Weights of a small GPT-style language model, trained from scratch on English Wikipedia: a variant of Adam for these matrices.
Each number is 50 + 12 x the weight over its row's rms, rounded and kept within 0 to 99. Layers, rows and columns count from 0. The size before them is the row's rms in percent of the matrix's.

# layer 12 MLP up, 512x128, rms 0.136, rows 392-446, columns 0-63
097:41 61 39 74 51 51 52 55 60 52 54 46 52 36 48 60 68 57 47 57 55 47 14 47 55 59 58 48 48 56 54 37 48 51 35 26 61 44 69 51 36 73 51 74 52 42 53 70 54 53 33 32 55 42 75 54 39 39 53 38 44 46 52 64
109:52 40 64 23 53 43 50 42 62 40 42 58 53 53 34 51 46 55 56 53 57 61 78 48 46 61 28 49 66 55 50 39 64 72 65 42 49 39 55 51 62 35 39 60 59 64 63 59 46 52 54 39 45 44 47 41 51 51 32 46 54 35 43 31
094:64 41 64 55 53 52 46 78 50 49 62 67 51 43 33 49 35 34 54 67 50 32 34 30 58 59 43 32 50 54 30 44 50 49 39 38 39 61 26 50 33 55 67 63 58 53 47 46 50 64 36 72 38 48 60 54 57 62 60 37 42 48 38 66
096:55 46 62 49 57 48 46 31 42 65 73 60 50 39 78 56 57 52 42 57 44 55 59 65 43 44 59 25 44 61 54 47 63 25 41 57 58 54 49 38 41 64 54 65 48 57 33 62 49 52 61 40 61 79 29 55 63 48 55 27 34 31 24 66
100:47 62 71 52 48 49 45 53 58 71 63 47 56 49 61 45 55 51 44 51 67 72 47 46 38 35 72 37 57 52 55 45 49 51 49 59 40 36 41 61 41 34 59 52 56 68 66 41 45 50 68 44 65 49 21 60 40 46 48 73 63 52 66 56
087:54 45 61 55 55 46 52 54 50 83 38 64 62 54 52 55 42 54 38 68 42 32 29 36 73 35 66 57 57 61 33 43 49 54 45 32 58 41 39 50 64 44 51 38 40 62 67 57 67 51 35 32 50 44 69 53 65 44 46 54 41 42 34 60
106:62 74 40 50 41 50 42 53 68 49 59 64 69 36 39 45 52 35 78 58 49 69 40 55 53 65 63 34 66 62 39 43 36 47 63 40 80 52 31 56 48 49 66 58 54 36 47 44 69 49 51 48 42 45 44 54 46 39 42 61 53 58 45 47
117:59 45 62 33 46 61 52 30 59 76 59 54 60 52 50 62 39 43 65 50 43 49 51 72 44 55 42 48 69 49 51 40 36 57 47 44 37 41 23 59 22 40 78 52 40 19 55 77 74 56 42 64 70 39 37 33 62 43 37 60 46 43 45 45
090:64 49 53 55 43 43 54 28 68 60 36 50 51 43 32 64 39 56 35 73 50 77 69 51 53 52 60 36 62 37 40 40 35 55 63 37 54 52 56 56 55 52 62 67 77 32 44 18 49 62 64 73 71 39 43 43 55 40 34 59 38 62 51 45
105:70 57 44 50 50 51 63 58 68 41 35 44 50 47 21 66 55 51 46 55 39 40 45 71 51 49 38 40 55 49 45 41 68 53 31 45 51 44 44 61 53 75 36 31 71 56 56 53 55 36 49 50 56 37 48 62 60 38 41 58 59 76 41 58
093:52 68 62 37 35 46 43 70 74 51 59 55 28 31 66 33 40 74 48 67 38 51 39 51 43 41 54 36 69 52 50 45 56 58 46 38 74 53 49 51 69 40 57 42 56 47 47 37 53 66 90 45 48 56 44 38 58 35 53 36 57 67 50 33
107:63 33 80 61 44 53 77 44 49 38 64 65 41 59 42 53 50 64 55 29 38 55 48 54 71 51 53 43 48 47 55 33 41 52 56 69 56 62 55 18 40 58 57 59 68 47 74 49 64 49 51 48 78 30 45 38 61 32 42 57 45 52 32 43
096:35 45 47 50 33 55 48 60 74 58 54 44 38 27 47 32 53 51 66 54 53 54 57 63 60 41 53 42 61 52 47 49 67 59 45 32 66 14 37 52 61 58 55 44 55 57 69 59 52 26 69 35 53 37 55 39 53 49 47 53 53 49 40 46
090:69 51 54 45 35 47 57 46 73 50 69 51 29 43 34 62 53 50 46 55 61 47 60 37 42 65 47 27 40 56 33 35 48 57 41 35 61 57 67 59 57 64 60 51 47 44 68 54 61 57 36 50 45 41 75 49 40 52 36 59 65 66 40 22
098:59 55 75 47 55 63 39 51 44 55 36 46 41 56 58 75 53 51 59 55 50 71 50 41 53 48 40 40 34 78 45 34 50 37 44 44 42 24 45 56 50 38 34 59 62 60 60 53 42 67 46 81 34 36 56 49 36 43 42 82 45 54 46 41
099:59 47 56 48 63 55 45 48 64 43 34 70 63 48 50 62 61 46 49 42 65 61 29 56 42 61 47 55 51 69 49 50 58 54 52 36 76 29 25 37 41 54 44 42 54 61 50 58 64 59 73 72 69 62 54 50 63 33 54 50 34 58 54 46
091:43 63 37 51 59 39 62 28 63 50 39 38 78 68 57 38 40 49 45 73 64 59 53 37 59 46 48 57 50 48 42 43 50 59 44 53 49 66 53 52 50 52 67 51 33 56 54 47 62 61 66 37 47 30 55 52 62 60 47 51 51 69 67 61
113:63 42 48 49 67 36 63 59 65 50 40 48 36 50 46 33 36 53 44 55 43 45 59 51 64 77 44 65 53 71 47 40 57 58 41 50 65 44 47 65 38 42 72 42 62 53 65 37 80 55 53 52 50 34 51 31 67 56 42 77 51 63 39 22
087:61 55 45 68 77 50 28 44 41 44 70 57 62 50 56 50 43 43 37 53 61 30 49 32 26 49 49 66 94 44 65 45 52 66 61 46 70 49 68 64 21 59 62 43 58 50 23 63 41 56 63 61 52 57 41 52 34 51 51 25 45 47 55 63
097:63 43 43 65 52 31 61 44 34 67 45 58 58 45 31 46 53 56 53 48 46 49 48 52 61 63 40 54 49 65 50 45 58 76 48 66 46 37 35 58 54 66 44 56 63 49 56 41 59 50 27 28 41 52 54 40 51 62 36 55 54 44 39 51
109:62 71 42 50 54 47 58 55 31 61 75 39 49 48 53 73 43 61 67 49 66 30 36 43 59 47 75 51 41 46 55 44 61 44 61 55 39 69 45 55 48 70 60 39 44 28 66 41 61 63 52 52 57 41 43 54 53 46 39 73 50 23 49 47
103:63 71 63 47 72 30 41 29 50 49 62 52 59 55 46 45 48 51 61 36 42 46 56 42 37 48 62 46 64 52 46 44 53 58 29 55 73 63 38 47 53 46 48 30 58 61 73 40 38 33 56 37 65 53 48 54 57 24 44 58 69 39 40 51
099:65 64 76 72 45 56 42 32 64 50 47 28 25 55 54 40 54 54 54 69 49 48 62 71 56 64 39 66 46 44 50 43 56 56 49 35 38 59 27 43 59 53 55 46 39 43 54 42 70 75 45 52 57 61 42 43 53 33 50 57 43 49 45 58
117:57 58 56 48 52 74 56 60 70 53 41 69 56 48 52 55 60 42 52 56 59 71 74 56 61 41 46 32 62 62 50 32 64 65 60 33 61 33 50 51 55 30 65 41 59 37 35 63 53 70 61 69 46 53 57 52 31 42 52 61 33 58 57 64
103:51 40 43 51 22 73 34 57 43 52 40 36 68 43 51 58 69 33 51 67 61 28 39 61 56 65 33 57 42 62 44 44 69 32 40 47 31 67 39 46 66 40 44 57 43 50 72 39 61 55 32 57 35 53 46 44 64 59 51 71 50 48 56 61
118:54 52 64 53 52 70 61 52 58 51 53 52 39 32 61 56 23 59 74 48 44 55 65 43 58 45 66 38 24 55 59 33 52 52 48 44 71 38 57 49 63 31 54 52 55 45 59 55 60 56 56 66 54 54 22 72 43 34 62 73 51 55 48 54
104:34 49 44 62 40 61 57 58 44 59 40 53 28 38 22 49 62 62 55 37 55 35 44 49 63 38 43 74 40 59 27 49 48 57 60 32 54 51 66 59 50 37 54 55 53 45 45 55 70 60 30 41 48 49 71 51 60 37 54 97 53 57 55 37
099:72 55 60 54 58 28 31 35 29 40 60 57 65 59 38 49 58 56 51 68 56 49 33 46 49 52 43 69 61 44 49 48 79 51 73 58 44 41 53 42 46 52 62 70 66 25 55 62 41 71 41 59 63 42 53 59 41 48 56 59 52 51 55 34
098:68 57 50 45 40 58 52 58 45 54 51 52 64 40 54 43 65 29 44 51 43 28 61 54 42 44 45 37 55 41 52 41 47 45 47 62 41 46 46 40 58 64 26 50 63 44 71 47 37 60 47 61 29 68 62 66 48 52 40 28 44 38 50 62
106:57 56 77 57 47 67 54 39 59 73 63 46 52 61 51 74 37 58 71 42 45 37 39 62 68 45 62 51 38 62 56 49 53 62 34 49 51 41 28 46 29 53 64 56 48 47 47 37 51 66 56 62 49 39 55 49 38 59 40 56 50 34 44 40
100:50 57 61 61 51 29 52 47 58 68 37 28 52 68 48 67 62 61 46 50 59 55 55 61 50 41 33 50 51 62 45 41 66 41 56 37 49 36 43 80 38 33 41 62 63 38 66 61 56 44 54 41 20 54 55 45 48 25 52 47 37 52 64 34
090:55 46 37 33 57 57 66 50 72 62 42 42 55 47 55 49 48 42 76 45 25 41 17 50 61 44 45 54 62 57 56 45 57 90 69 52 53 63 39 43 56 43 54 66 36 45 65 33 45 57 59 34 45 62 49 59 60 50 39 41 55 51 57 47
095:32 72 57 50 49 48 75 38 47 61 55 53 77 57 52 52 48 56 42 62 50 65 70 52 47 49 49 44 40 55 52 47 44 38 49 79 41 38 53 37 57 42 69 65 73 43 44 73 49 60 32 48 59 49 45 35 71 44 31 69 45 36 50 69
087:59 66 58 23 64 68 63 22 60 63 52 41 55 52 51 50 37 53 53 52 65 78 35 33 53 52 67 22 45 38 47 51 62 61 63 55 61 29 63 45 35 61 56 74 59 44 45 52 69 55 62 54 61 44 43 52 43 57 50 48 52 46 50 53
103:42 76 43 29 50 60 76 40 61 50 47 41 63 60 77 53 41 38 48 45 52 49 44 40 39 34 40 40 57 47 32 39 61 72 51 52 55 51 69 31 57 67 44 37 36 62 72 53 57 38 75 41 70 69 63 68 51 39 23 51 61 34 33 45
107:54 48 69 32 70 50 41 31 59 40 72 58 60 56 47 49 63 69 52 36 68 49 51 65 46 31 52 55 66 45 49 39 27 40 68 40 60 72 75 46 56 61 73 45 49 43 73 52 49 63 39 40 55 38 63 52 46 32 44 54 25 44 45 40
103:43 55 33 53 51 69 49 39 49 33 62 28 67 56 54 28 38 66 45 36 36 57 51 49 72 43 68 36 55 42 37 37 70 56 53 42 55 46 45 46 53 43 58 73 48 54 57 38 59 86 52 61 49 56 54 69 45 53 26 40 60 51 41 55
086:62 62 85 62 66 38 43 53 53 70 46 58 50 64 61 67 42 58 53 20 55 52 37 56 52 66 42 51 41 41 47 54 63 45 42 42 58 34 49 46 65 46 42 52 59 48 54 68 49 65 75 38 35 20 21 54 56 41 48 45 33 44 45 33
095:46 42 76 37 50 49 39 58 65 83 76 29 34 55 41 52 49 44 50 70 44 54 37 45 32 54 57 28 66 58 47 44 58 57 53 54 60 70 57 40 42 40 65 49 63 35 69 42 41 58 65 58 53 50 21 64 43 52 39 56 57 50 46 24
095:54 54 54 38 44 70 58 59 29 42 33 46 72 56 73 38 32 47 53 79 60 44 28 53 68 64 71 41 47 46 56 49 58 49 51 49 69 32 54 33 48 45 73 69 69 53 54 44 40 58 67 52 47 35 27 53 45 37 36 70 38 59 42 61
100:60 50 63 54 55 76 67 52 51 37 52 79 73 37 43 63 37 46 54 53 48 63 43 55 60 48 66 44 50 63 41 31 61 69 37 30 37 60 50 44 59 29 43 61 68 47 45 31 62 38 52 44 53 44 31 72 51 60 47 72 44 25 58 56
104:53 68 57 41 39 62 38 63 53 46 40 34 48 81 48 63 57 51 41 75 51 35 57 50 34 62 45 33 42 58 44 45 58 61 55 65 50 50 59 32 57 64 51 68 66 48 40 47 37 62 70 39 69 77 45 51 50 42 44 64 54 59 45 49
097:54 56 56 65 39 69 78 27 53 55 27 49 42 58 51 70 76 40 39 57 39 49 49 54 50 41 57 44 40 41 49 46 45 60 37 56 58 59 35 28 47 50 38 53 48 37 34 52 49 57 68 74 55 59 45 52 45 17 39 58 28 45 49 54
099:50 34 69 33 57 73 33 51 53 67 31 69 45 30 54 61 34 72 47 43 43 58 50 44 64 54 45 56 54 62 35 37 48 47 55 61 52 51 51 51 68 39 58 53 53 27 37 52 59 67 46 68 65 35 19 58 67 55 59 30 29 47 35 62
105:48 77 61 60 44 53 63 25 60 65 49 14 50 74 33 56 60 40 49 51 42 53 42 47 54 62 61 68 78 34 30 28 54 67 48 43 53 57 49 54 50 54 48 53 33 56 41 60 65 67 42 57 58 31 28 56 53 53 26 38 50 49 43 57
101:46 44 53 56 57 46 52 40 32 45 63 34 56 62 51 33 53 58 69 62 40 54 60 60 49 59 45 63 35 54 27 39 68 59 55 37 44 58 46 47 59 24 44 60 49 54 51 55 51 43 33 61 58 51 41 39 43 75 44 58 54 32 25 59
100:64 55 60 62 49 73 53 47 56 65 35 56 53 55 45 69 46 54 40 69 31 56 55 58 48 53 65 34 55 61 46 45 57 54 52 63 56 76 49 52 69 43 59 69 62 42 30 90 63 42 53 41 57 50 45 47 49 57 34 46 41 52 33 48
091:55 64 58 50 52 50 52 48 28 42 41 37 77 64 56 51 32 29 48 43 55 57 29 41 65 63 48 46 70 60 51 54 54 38 34 68 51 36 43 69 63 60 49 50 60 33 64 35 43 54 46 36 64 54 41 39 36 40 49 60 46 56 55 42
094:71 46 42 61 52 45 64 52 47 50 33 73 48 61 41 62 47 37 65 67 24 39 62 48 46 54 32 44 61 46 54 54 58 61 36 64 50 35 65 25 72 64 36 59 51 29 37 61 54 50 58 35 40 39 38 51 63 61 59 47 45 24 48 71
094:56 50 68 38 66 58 49 47 74 55 53 41 58 51 42 45 39 25 26 42 62 60 47 56 51 56 62 75 44 65 41 51 63 39 70 40 58 56 55 77 52 61 59 56 44 65 51 67 63 47 37 48 31 43 48 49 54 55 27 52 38 65 40 65
095:48 42 84 57 46 66 63 69 50 72 49 43 44 61 50 64 35 43 48 56 53 39 51 57 47 42 45 45 38 50 66 45 46 53 58 56 43 22 56 59 80 23 59 50 56 70 61 53 46 58 56 45 51 29 37 34 50 26 67 53 54 34 50 59
108:43 57 54 62 48 38 42 42 67 44 43 35 29 44 79 56 64 77 40 46 56 50 68 92 45 32 54 36 50 50 50 40 51 47 54 46 48 53 53 46 58 55 36 51 73 53 45 56 68 31 48 48 67 74 47 69 60 53 69 49 56 28 46 39
093:67 47 48 45 43 60 58 45 69 53 57 63 38 49 44 49 54 54 37 63 41 58 61 75 70 74 63 59 52 43 47 38 48 36 42 27 40 32 89 37 41 44 74 60 65 55 40 86 78 51 39 52 44 52 38 37 36 61 40 44 68 46 43 36
094:54 38 61 29 68 41 55 28 52 61 67 52 57 41 57 44 46 39 54 49 56 68 40 43 52 49 61 52 76 37 48 52 53 26 54 52 64 47 27 57 39 58 62 73 45 77 58 66 51 30 41 33 54 40 51 49 42 46 53 53 45 50 37 60
100:50 30 64 36 67 50 51 54 59 52 84 45 52 31 13 63 47 67 41 40 59 69 73 52 50 55 58 61 50 69 52 40 55 43 45 64 51 62 58 56 65 56 44 51 54 60 66 61 60 36 64 21 35 59 60 49 65 60 53 64 42 65 46 55
# layer 12 MLP down (transposed), 512x128, rms 0.125, rows 392-445, columns 0-63
086:77 69 66 37 73 49 61 52 44 40 66 52 54 69 45 42 72 66 49 44 34 26 46 54 51 75 47 60 58 42 43 30 39 45 41 56 31 35 57 46 42 71 62 43 58 44 26 25 37 85 35 25 61 48 34 61 44 33 61 52 44 63 58 39
114:76 45 48 68 43 56 53 51 34 51 47 27 58 43 57 60 61 35 45 64 39 31 44 61 48 59 60 56 69 42 35 72 23 54 62 53 72 39 54 74 31 63 69 42 57 27 37 44 57 62 49 47 56 42 39 73 33 43 46 55 35 46 28 46
093:33 74 46 40 52 63 35 36 50 60 41 51 38 60 52 57 69 51 36 33 59 61 31 45 62 57 76 53 39 39 80 56 59 50 68 37 33 62 69 51 46 33 59 48 61 52 40 38 49 35 57 44 69 79 51 30 41 45 41 71 51 59 52 28
095:45 51 25 53 29 71 42 46 55 33 48 52 40 56 54 50 55 33 54 69 62 49 30 41 55 43 48 52 60 36 62 52 49 75 49 45 42 34 62 43 51 36 55 28 64 43 64 45 51 70 22 39 56 54 47 27 35 58 56 52 45 65 79 49
095:59 44 35 35 50 71 50 32 59 48 40 45 46 58 33 53 48 48 69 37 50 44 75 60 45 77 47 56 61 58 31 43 57 55 57 66 54 57 47 33 57 54 60 52 28 68 34 61 61 38 54 70 47 68 53 41 45 42 31 31 59 23 25 31
098:66 66 52 63 42 57 50 55 51 29 38 63 24 66 45 50 66 69 62 54 63 45 41 46 56 60 50 58 32 42 54 35 51 52 37 48 50 51 64 54 40 45 40 51 39 57 55 50 47 37 43 49 44 43 38 51 32 55 49 26 61 53 50 46
106:40 50 72 66 53 49 52 57 63 55 51 46 47 54 58 70 40 40 42 64 51 33 45 61 42 38 76 53 63 24 61 31 47 47 53 53 42 64 55 32 44 37 48 57 51 56 34 58 57 50 51 25 47 33 28 71 45 46 71 53 51 34 50 44
112:45 49 46 68 62 55 44 50 34 39 54 47 62 41 39 45 52 58 53 46 25 57 61 46 52 51 56 39 60 43 64 44 35 53 59 54 37 77 69 41 43 32 59 64 49 49 55 62 50 52 48 56 72 59 56 57 49 55 30 45 36 53 43 18
093:43 59 34 55 37 44 58 45 37 64 72 56 67 73 40 30 60 57 64 52 49 49 55 37 48 45 30 43 53 42 49 28 71 57 41 56 51 58 55 49 49 65 52 58 55 65 57 31 67 50 53 35 33 63 46 52 44 42 38 17 59 61 50 51
101:36 44 43 56 36 67 39 67 55 65 63 41 45 62 60 60 43 48 52 41 58 38 47 23 34 51 38 62 35 53 45 27 79 55 65 37 60 47 76 61 25 25 34 58 33 38 46 50 58 55 52 31 39 49 39 52 62 52 50 45 53 52 52 29
086:50 35 53 42 60 65 41 52 52 65 32 32 54 50 29 61 32 52 53 37 57 46 81 50 44 60 53 44 40 69 23 76 59 55 60 27 48 48 62 63 36 65 44 51 50 59 65 62 78 46 39 38 39 39 66 51 47 77 59 36 31 62 59 49
109:31 41 41 48 25 66 42 65 60 47 56 61 67 24 56 39 52 55 60 52 62 66 51 31 37 53 53 54 56 59 40 30 36 43 64 49 31 45 49 43 27 68 72 59 65 48 68 52 54 33 63 51 44 53 29 58 32 40 51 39 50 46 45 34
093:41 36 41 54 49 42 57 54 43 28 61 43 41 68 43 50 38 38 51 40 64 47 45 48 62 61 52 54 45 68 52 76 54 47 41 45 33 57 57 45 60 52 45 69 45 56 57 54 62 42 45 49 35 54 43 61 50 30 63 29 60 75 39 63
085:48 66 61 37 48 65 60 34 38 40 50 55 43 58 50 60 60 49 61 54 65 67 43 54 58 65 52 58 53 45 57 09 53 56 65 58 36 55 40 36 38 58 35 48 60 60 44 63 61 49 65 43 29 39 48 56 31 52 33 57 56 49 55 47
102:40 39 64 46 68 32 28 50 51 49 82 50 41 42 70 40 47 60 63 58 49 44 62 57 47 42 39 65 07 54 53 28 68 52 51 52 61 50 70 49 59 62 43 63 66 57 49 30 31 61 48 65 47 47 50 52 49 28 43 68 49 60 55 60
097:47 22 21 60 57 36 53 55 45 50 66 28 51 55 63 56 54 41 60 58 65 45 49 39 71 52 41 37 44 36 47 56 63 40 55 54 41 57 70 47 57 43 61 25 53 58 68 45 35 53 41 49 52 39 60 41 47 51 69 59 62 59 58 65
090:45 37 59 68 42 59 31 65 60 56 54 57 41 54 47 53 34 42 54 45 39 52 40 53 41 26 52 45 69 56 56 55 55 43 31 36 46 41 33 45 86 40 51 49 55 52 56 41 38 77 67 71 37 53 54 64 57 51 40 38 42 53 47 41
103:47 48 37 41 49 44 41 58 41 52 65 35 51 50 58 36 57 49 34 33 38 52 65 62 46 51 51 69 32 58 63 38 63 48 65 39 47 40 39 61 30 32 53 41 52 48 52 72 38 46 38 59 50 53 50 59 57 61 62 39 67 32 70 56
083:43 42 68 48 51 52 62 47 31 56 57 47 46 50 52 44 45 63 73 57 28 39 59 58 52 49 59 39 36 53 44 59 48 48 61 36 54 63 46 49 77 37 37 67 47 52 64 42 40 47 44 35 69 63 47 50 34 18 47 68 58 44 52 38
102:45 48 33 43 71 33 53 44 67 39 43 63 53 63 68 38 46 49 36 52 56 66 28 65 53 36 53 40 45 67 80 63 75 63 53 43 65 44 47 47 61 31 60 48 31 51 33 51 60 43 34 59 49 53 50 53 56 70 36 38 42 47 42 63
104:43 54 46 29 43 38 35 47 32 47 55 44 42 57 58 48 54 61 64 65 65 47 39 53 48 44 44 50 60 45 51 35 48 75 48 43 51 37 41 50 63 65 39 55 52 37 27 51 70 48 51 70 43 47 61 71 48 58 58 51 21 39 49 62
110:49 62 48 69 42 57 57 52 35 69 51 63 63 52 69 44 35 43 38 58 53 47 42 25 58 71 50 54 32 53 57 25 47 39 42 49 23 48 50 48 44 48 45 60 56 59 40 56 59 40 46 49 33 34 48 64 43 54 38 40 43 34 51 33
106:28 41 54 25 67 36 34 62 49 44 49 30 54 47 52 56 36 47 22 25 44 60 57 49 43 48 50 34 63 54 59 39 56 65 48 49 42 41 80 56 57 54 68 70 74 56 43 45 53 43 61 49 48 48 44 56 42 37 56 61 37 72 48 54
118:26 64 52 53 67 49 77 62 43 53 34 66 44 53 44 44 57 60 51 56 59 55 47 43 53 41 40 47 71 53 49 26 59 38 49 73 45 64 46 50 57 51 39 52 47 46 39 59 44 57 67 59 39 49 77 46 48 46 44 66 43 81 60 54
098:62 46 60 50 67 17 56 47 56 30 41 71 32 59 52 57 50 59 55 44 26 78 69 14 40 42 47 52 48 43 66 47 45 51 65 54 63 64 54 38 40 51 47 57 54 55 39 72 70 57 66 30 62 50 57 56 46 53 36 44 46 26 35 55
122:57 54 47 37 62 43 60 60 77 24 32 61 51 27 43 38 54 32 43 48 56 57 51 49 40 51 42 60 58 75 57 31 45 38 53 53 59 48 65 51 57 46 41 36 56 67 41 61 37 61 55 40 46 36 69 59 39 41 55 36 55 62 30 45
103:51 51 38 52 49 50 58 71 62 40 52 52 45 54 41 39 62 45 54 53 27 40 24 39 54 44 63 49 22 48 69 44 51 57 56 62 59 46 20 28 58 50 38 62 47 45 37 35 54 65 59 81 42 56 39 52 42 45 38 49 72 51 60 24
089:33 49 57 49 58 82 32 31 40 38 30 65 54 56 54 56 72 83 40 44 47 48 42 39 48 31 59 64 41 28 48 64 58 56 36 45 51 47 55 44 53 52 45 35 50 67 60 82 55 32 62 49 46 43 66 64 57 50 56 59 50 48 26 46
098:35 38 36 68 61 61 53 47 61 42 53 41 38 71 32 55 36 39 47 42 35 78 63 31 45 55 56 43 52 44 43 48 61 54 73 39 71 52 61 26 49 57 65 45 62 54 29 46 62 27 70 48 57 24 41 46 49 58 56 71 34 40 32 54
101:64 46 48 51 61 57 47 54 48 55 59 53 60 65 59 38 49 85 57 32 55 46 64 43 73 44 51 29 54 46 37 59 55 45 46 44 46 63 37 26 49 55 59 27 50 43 40 59 48 49 40 56 48 56 36 42 68 62 39 30 43 66 35 58
102:35 51 59 57 60 43 74 35 51 39 42 44 24 45 50 35 58 44 61 49 60 46 51 51 68 34 35 72 55 53 54 22 59 53 61 45 52 54 42 47 62 55 40 33 28 54 29 44 56 50 69 61 72 43 60 56 43 61 51 44 45 59 52 51
080:35 62 64 47 57 39 42 54 33 30 51 44 57 54 33 43 50 62 18 46 47 68 53 50 40 57 43 56 43 46 32 82 45 35 37 53 70 52 44 57 39 56 53 44 62 54 43 72 69 31 66 50 56 37 54 21 52 50 49 56 31 56 62 51
095:40 37 24 63 63 72 60 42 61 69 58 73 46 33 53 52 62 52 62 63 54 36 62 61 53 66 41 62 51 66 61 35 52 55 39 43 35 44 46 66 38 48 57 40 40 49 44 37 47 68 46 61 42 41 50 41 27 55 38 38 81 51 39 64
087:43 70 39 53 69 43 80 54 40 65 40 50 42 62 28 39 41 44 41 54 21 60 49 27 61 61 66 38 52 39 62 53 28 36 56 49 40 41 61 48 50 44 38 60 53 45 75 52 33 50 63 60 61 45 50 28 53 41 65 58 32 75 50 33
101:53 48 58 49 29 49 51 58 61 52 55 75 48 42 40 40 45 44 60 62 57 41 53 64 64 44 33 48 45 65 72 34 50 47 50 27 76 44 40 41 31 41 43 47 65 23 42 65 30 49 59 45 50 29 54 59 55 60 72 33 37 64 41 69
111:24 54 44 50 44 44 58 47 64 55 43 54 38 65 48 39 38 32 59 71 46 76 55 39 68 61 53 57 31 70 71 75 44 50 45 70 55 29 47 60 45 27 35 57 54 68 51 54 34 51 44 39 49 43 49 22 43 54 28 40 33 54 61 57
108:56 40 57 68 43 40 57 53 69 57 62 58 51 66 75 53 39 55 61 62 55 50 48 73 35 37 52 34 43 56 35 38 36 43 58 52 30 63 62 47 51 49 53 52 53 37 33 59 54 32 47 46 65 27 36 47 26 59 56 58 33 43 52 56
089:40 46 53 26 46 61 45 19 45 45 30 43 53 57 67 53 68 51 48 70 30 70 43 56 60 41 52 55 50 53 61 74 33 44 63 37 34 62 46 36 37 57 61 53 36 53 41 53 46 37 41 56 40 45 70 48 54 55 69 57 40 58 38 45
088:46 44 59 27 66 55 45 63 42 39 17 61 59 44 52 46 31 38 61 50 40 54 61 44 24 58 56 36 47 51 39 74 29 43 62 46 37 47 40 31 23 52 35 57 65 61 43 51 62 34 51 33 53 55 64 48 41 75 47 77 50 28 34 41
094:48 46 33 42 68 39 40 40 61 56 77 42 58 44 56 41 57 57 38 45 41 55 40 67 55 60 60 15 49 60 53 47 57 36 70 51 29 50 58 46 46 40 34 46 59 45 45 36 58 48 58 47 59 54 61 64 72 61 49 31 65 43 42 65
100:58 60 61 45 59 32 55 51 56 39 65 35 73 42 74 37 47 55 44 58 44 26 60 50 50 75 53 41 53 42 60 58 54 44 25 50 27 56 58 55 62 56 33 49 41 49 51 44 36 29 50 51 57 61 60 32 50 50 56 56 60 23 82 56
105:53 28 39 42 42 57 15 55 73 59 36 50 45 44 42 41 70 51 63 52 58 58 59 60 44 27 61 35 64 36 60 60 50 45 58 49 47 78 62 35 52 40 55 31 39 59 37 35 24 39 36 63 55 49 51 39 62 71 55 43 40 62 54 50
090:63 61 50 68 51 38 37 54 29 45 55 40 62 40 49 61 41 37 14 59 65 52 65 50 41 52 42 32 52 45 52 64 65 41 57 48 44 45 73 52 47 40 47 46 48 74 62 54 68 51 38 31 45 57 57 44 66 64 66 34 57 49 52 58
105:69 43 48 48 68 53 43 40 42 38 62 35 38 33 63 24 39 52 49 48 53 28 68 62 50 48 44 49 53 47 36 33 66 36 50 61 46 61 48 58 33 70 50 45 47 35 45 62 72 31 50 72 63 48 38 41 44 58 58 32 46 69 53 50
114:47 67 61 56 43 47 45 40 49 22 42 37 59 73 37 30 59 46 40 55 33 52 39 45 52 60 57 53 60 43 25 46 60 47 79 57 57 54 60 34 55 47 47 40 62 58 55 48 39 60 58 41 39 39 72 65 39 44 48 42 44 49 52 46
103:52 48 48 46 27 64 60 32 31 36 67 58 46 58 43 48 74 45 56 54 53 53 51 77 44 68 65 45 42 42 44 57 44 47 36 62 25 57 66 59 46 63 48 62 50 65 31 54 51 55 40 33 38 59 41 48 51 29 58 39 54 52 63 39
099:49 38 47 67 48 33 51 64 55 44 41 43 53 40 54 36 42 51 61 49 73 61 56 72 36 61 39 54 53 32 70 62 70 48 44 39 48 42 30 41 47 57 26 38 38 45 55 50 56 85 49 68 29 22 67 52 52 56 41 32 23 45 37 68
087:47 43 61 39 59 46 48 53 63 70 57 60 51 33 56 46 66 48 35 63 42 44 41 49 38 55 37 64 49 32 60 60 49 52 47 43 39 69 56 52 37 57 47 61 55 71 43 54 51 30 50 69 41 42 48 61 47 49 48 42 65 39 52 64
086:59 49 60 32 46 36 44 65 45 66 59 33 55 58 45 48 62 65 47 45 68 61 73 54 61 41 09 53 58 52 61 65 75 69 50 38 45 68 50 69 34 73 80 44 36 27 39 52 52 34 44 69 36 60 54 58 61 44 48 45 36 62 56 31
087:53 65 54 53 37 52 49 42 60 54 56 71 52 44 38 72 72 56 60 41 49 30 48 28 42 69 51 45 69 35 38 99 62 56 43 57 53 49 35 51 53 41 53 64 57 56 41 49 66 60 55 49 34 51 53 53 46 46 56 37 48 35 50 51
090:48 43 34 43 75 42 41 61 50 42 30 39 45 28 40 37 53 44 55 49 39 33 52 49 73 70 67 36 54 67 48 62 56 34 65 33 68 60 73 47 37 54 45 65 50 44 20 43 71 32 53 62 43 56 16 48 42 55 44 61 50 39 42 51
103:65 40 58 53 57 44 47 47 42 57 41 43 67 55 47 62 42 50 37 57 68 61 37 37 63 47 36 41 61 56 35 38 40 71 45 32 50 39 42 33 65 58 49 75 47 53 42 30 59 63 50 22 34 27 18 45 39 42 38 43 38 72 64 62
093:33 57 43 52 53 47 37 60 44 60 48 43 31 56 65 48 36 49 45 49 48 33 39 46 70 73 49 43 63 60 59 27 53 26 38 34 51 57 39 62 60 54 56 45 47 66 37 54 58 47 48 38 39 65 54 46 51 50 42 65 58 78 59 53
094:61 61 61 50 59 54 59 59 50 50 38 15 45 51 41 60 49 63 44 53 21 71 39 62 51 43 54 55 62 46 53 56 46 62 39 48 32 52 58 74 39 19 52 43 59 40 62 44 48 68 74 48 45 58 45 53 52 46 39 49 69 42 50 43